Weights of a small GPT-style language model, trained from scratch on English Wikipedia.
Architecture: RMSNorm before and after each block, rotary positions, no biases in attention or MLP, tied embeddings, capped logits.
Each number is 128 + 24 x the weight over its row's rms, rounded and kept within 0 to 255. Layers, rows and columns count from 0. Numbers have three digits each. The size before them is the row's rms in percent of the matrix's.

# layer 5 MLP down (transposed), 1280x640, rms 0.053, rows 790-795, columns 320-479
092:122155110105127156150125137149083118127131135117135117114138178138098167136157157145150158128111153116123185101117104145147152110129120111181154118141104177061161127117110082132159145119149131110131130112148121132109125135118103121114127172143138141077111111144132144117137143115145123082097153180107109136137096143139139179130141105118132137137152057091134124132128130144162124123084113144081137130138122153156103139141083090119124131137119128099142128093134121127127150093109115
101:142148126140097156139090190136107127084107142167112108113097110135115115123122100111111098103133088145208122157131127122106094145132128094119094116131115128127154067127132120166135107146116142093131103148100100112123185144111122113141131140112137160159125125089091094159117150160119132148115163099086149110163105096118155124146156126163119140142097127145118125134161126127105117126147123123120097134112159122122145086079142123103112161129119091125142172122133148130141110112123115
094:134131130141163121118105110116121141150147121143166091116098105116147108139112138131111143111111103102141126131104129111139150094128123143141150124124073088168171115178076119147141132146108105133132131113149107111141117112098145159123154130111110111208120138148125118157150118140143137102137151127119098133159163148150170125153101114144113079126162116104142105112120159116108142084121107086129134121141138139161173119135137126121084135149092112144102098095107145157098134132137113
097:123134156121126156125106136127111109163116136112136127138162124126117087101129162173095133127159129069138159157119112091097125151083124127174179150178118087125107150157106135117147134078116123147137116153144128121126109136100118101139123127131145099083112121147169094092125151140116131131132067109120100100102115156113151095104135117090120160112153138098142118136126142096080072154126107165145160116170110148131144147112120145121112099107079161150124145110143096083136145101117142
088:127133085187151086157111125104117149123134118103133132083161129170124105121179166147097177133107119111090106110114143097096149107121120109172105113155140099167105140128149086125124113125107138106110140140112104143144137114092172111091125133142142090104134177178139144122155099113118117157177123122148068120140119135147135137115134150129159137119119114145140144121181144121128143104133138067087115165128143119118116140114151117121093171131117135142167144123096082131120104078122121
101:155118085126111144133114174111150122109207102158090129136091125138145124139151102101121111106126131132111083131148114126154126115128138118096127099117080096159166120091151137093154102134128158120145136117145130154133077082138094084103160143141113157173103143133132111179125134146110142109152116135112151126114154135092141119121133136121078129107086098110139102137122191102132093131124110150135067120097086167082108114114114114094137136121108111126115103108136138132104117124170148
# layer 5 MLP gate, 1280x640, rms 0.0534, rows 791-796, columns 320-479
105:147059130127152132137119124116125137149107142140106132123139146173142126121154116123146134097137148104133141129108122123114157149134099123170174136142148112157114110115146125092129131163156170121169126107172090112158119125154092106129150144092111124100127093114128100134117099136130128129143149108109114142137097120113119115120136163150123133143092127113087128102109137115081150141137115154108126145089112135123091158131122144170140105143150140146101071129095108112089100103142155
099:156161166175155112138191115143135134142110154155138097088115120131148125130130131115133117129120139128130149127136141161135144131121130157100133110171148126114108147140130125192097132181088132131181105124147101116099122160159104139123087161164129078130161144160121130112101129171161144136103130173121138146137106131123132123153091089122128142152120118127153136096106157102124107130121126109107158143157112127109120143092109143155138160146159092134139152151174105116127097120137099
103:114063179160164110160139157069155128087124193149159148120121122139145142111096157132137148138121147147117128117134143094106122116091094157137124098112130117143149173139166159180123092116151154135106109116084109113123163145150106119101100102093168137111160183097113153155104147133140089150183141122130141152104169143151094120127114118170077159133101117126169128139102132111103141116135169083069127088115104087129082122125123134163125111109129153118101118151174089165150114105145143
092:141127077105119147110106118171157114141170097142103054136134101136103148139109091072120088146099094065121113129142112103105115131144162148114156131127113118085111160121123136131152199152118071152141144132132086098124152151139096133170133137139116122167107150121140133133127168108121088094163123118082174098123129111122083134141108132122107185125146138162126136133118107132178161117130126144123117137124124140105112151161121086115133185141156109125123124177155112144125104132155123
100:097152162127141112140159145171124140143122137099126101141103107142149117085146124084131142149164113154131132108113164109130142147137166110107115115178190154119140098145120129174150106151084118129100155100108143096188110180135117148080131149084114115130098124148110113093110112129111136124117140146122097153148112145145121147149127119130124121113123131135079131141148114106143149139127113156107104090136131136181119116126072137124141127133115130143164116108094109064092139088125163
090:121117122154104111151162100134145117122124119204128134118074132124157146136138151130100091115115159114183110109151161144101133116119159103154125150119094116128174152144085093128150113128177139142124181144129117136164144155152133160113126102127120108131160095105139122117110137174152128137107153122108128116083130143144098160126115126187147149122086104112101132105080119116119162147193123117103110128107107129166119111128142134117156094130174123090118086128157121097143158145115085
# layer 5 MLP up, 1280x640, rms 0.0555, rows 791-795, columns 320-479
101:140123116117151151117126115122129135132122119155136130104153138170127111166113101150087110140145119135155090141135099104169119138125145101158157160135130145134135108119129107129069122157109119161161133126120137104134151158122107145110156091156112130097114115127145148075121209108145107112095122119103112151098131134125100087142118136147128116120145159163111126107127151151087126100161133154159103130099085096113117115122095109123129141175121147121050110089146115138159190172093157
093:152135101114115123120128102136110152092106158111134107152152169119178138120109137109142137134151157130159104155159146112139149126129113140160113148120092132116054135160144122124105156113144128131191153144128148121114145167082129136106136134133137143130130142107115145128134134065132104159129150122133114116139116118116124126129120113120114116174128121105122146174185147133176155129180165130144118127106160122122140069132127123174109135116122123094124104155138131091151129101133173
096:113155106110140143155134096113125106126088144110112122163126141139109118124143138155145135148123165113149161152125142132106083101087136098115111136101130149129179108124143098149068123110119123115118128186134112163112134122073127177136132167096140117125123106120115115111147129140128076131145170153154140114113105134128125168148122127134164105130093162158118096148143132138154128121134161104084136088131120145099121104118138133113117159119130133109118092102137105134131117144126090
086:116124190072115133109124115146138132111169157134081099154128105080110142149084103147144114133154162141134123135132121134127108133118118141099161136143129174108137133099107137117133102136146120142127129096144158144091096135168085108141114143129149146115133077111135112057109146129136115149082137132113184129118133156145167115130124111154096127148116156129144096161084105159130068152089093177138142088158116161108077111141085116129120123109121158129096114101119165094128122185153143
100:135117119155152099119145134111138081074081144119128147097114099121137168162145103114139118098137098116162056152128134070178129141143109161104121136128123127104097135131123112143117099167114089138143116129143099108176201142123143174116103123112140160150130101146110101106178191153127117085117122127153123132146125170121125155108142130122151154165105132164101144142147087137097166091124147077123175128180125111113121121113123094059149083124136139117098120114126107139130116107139137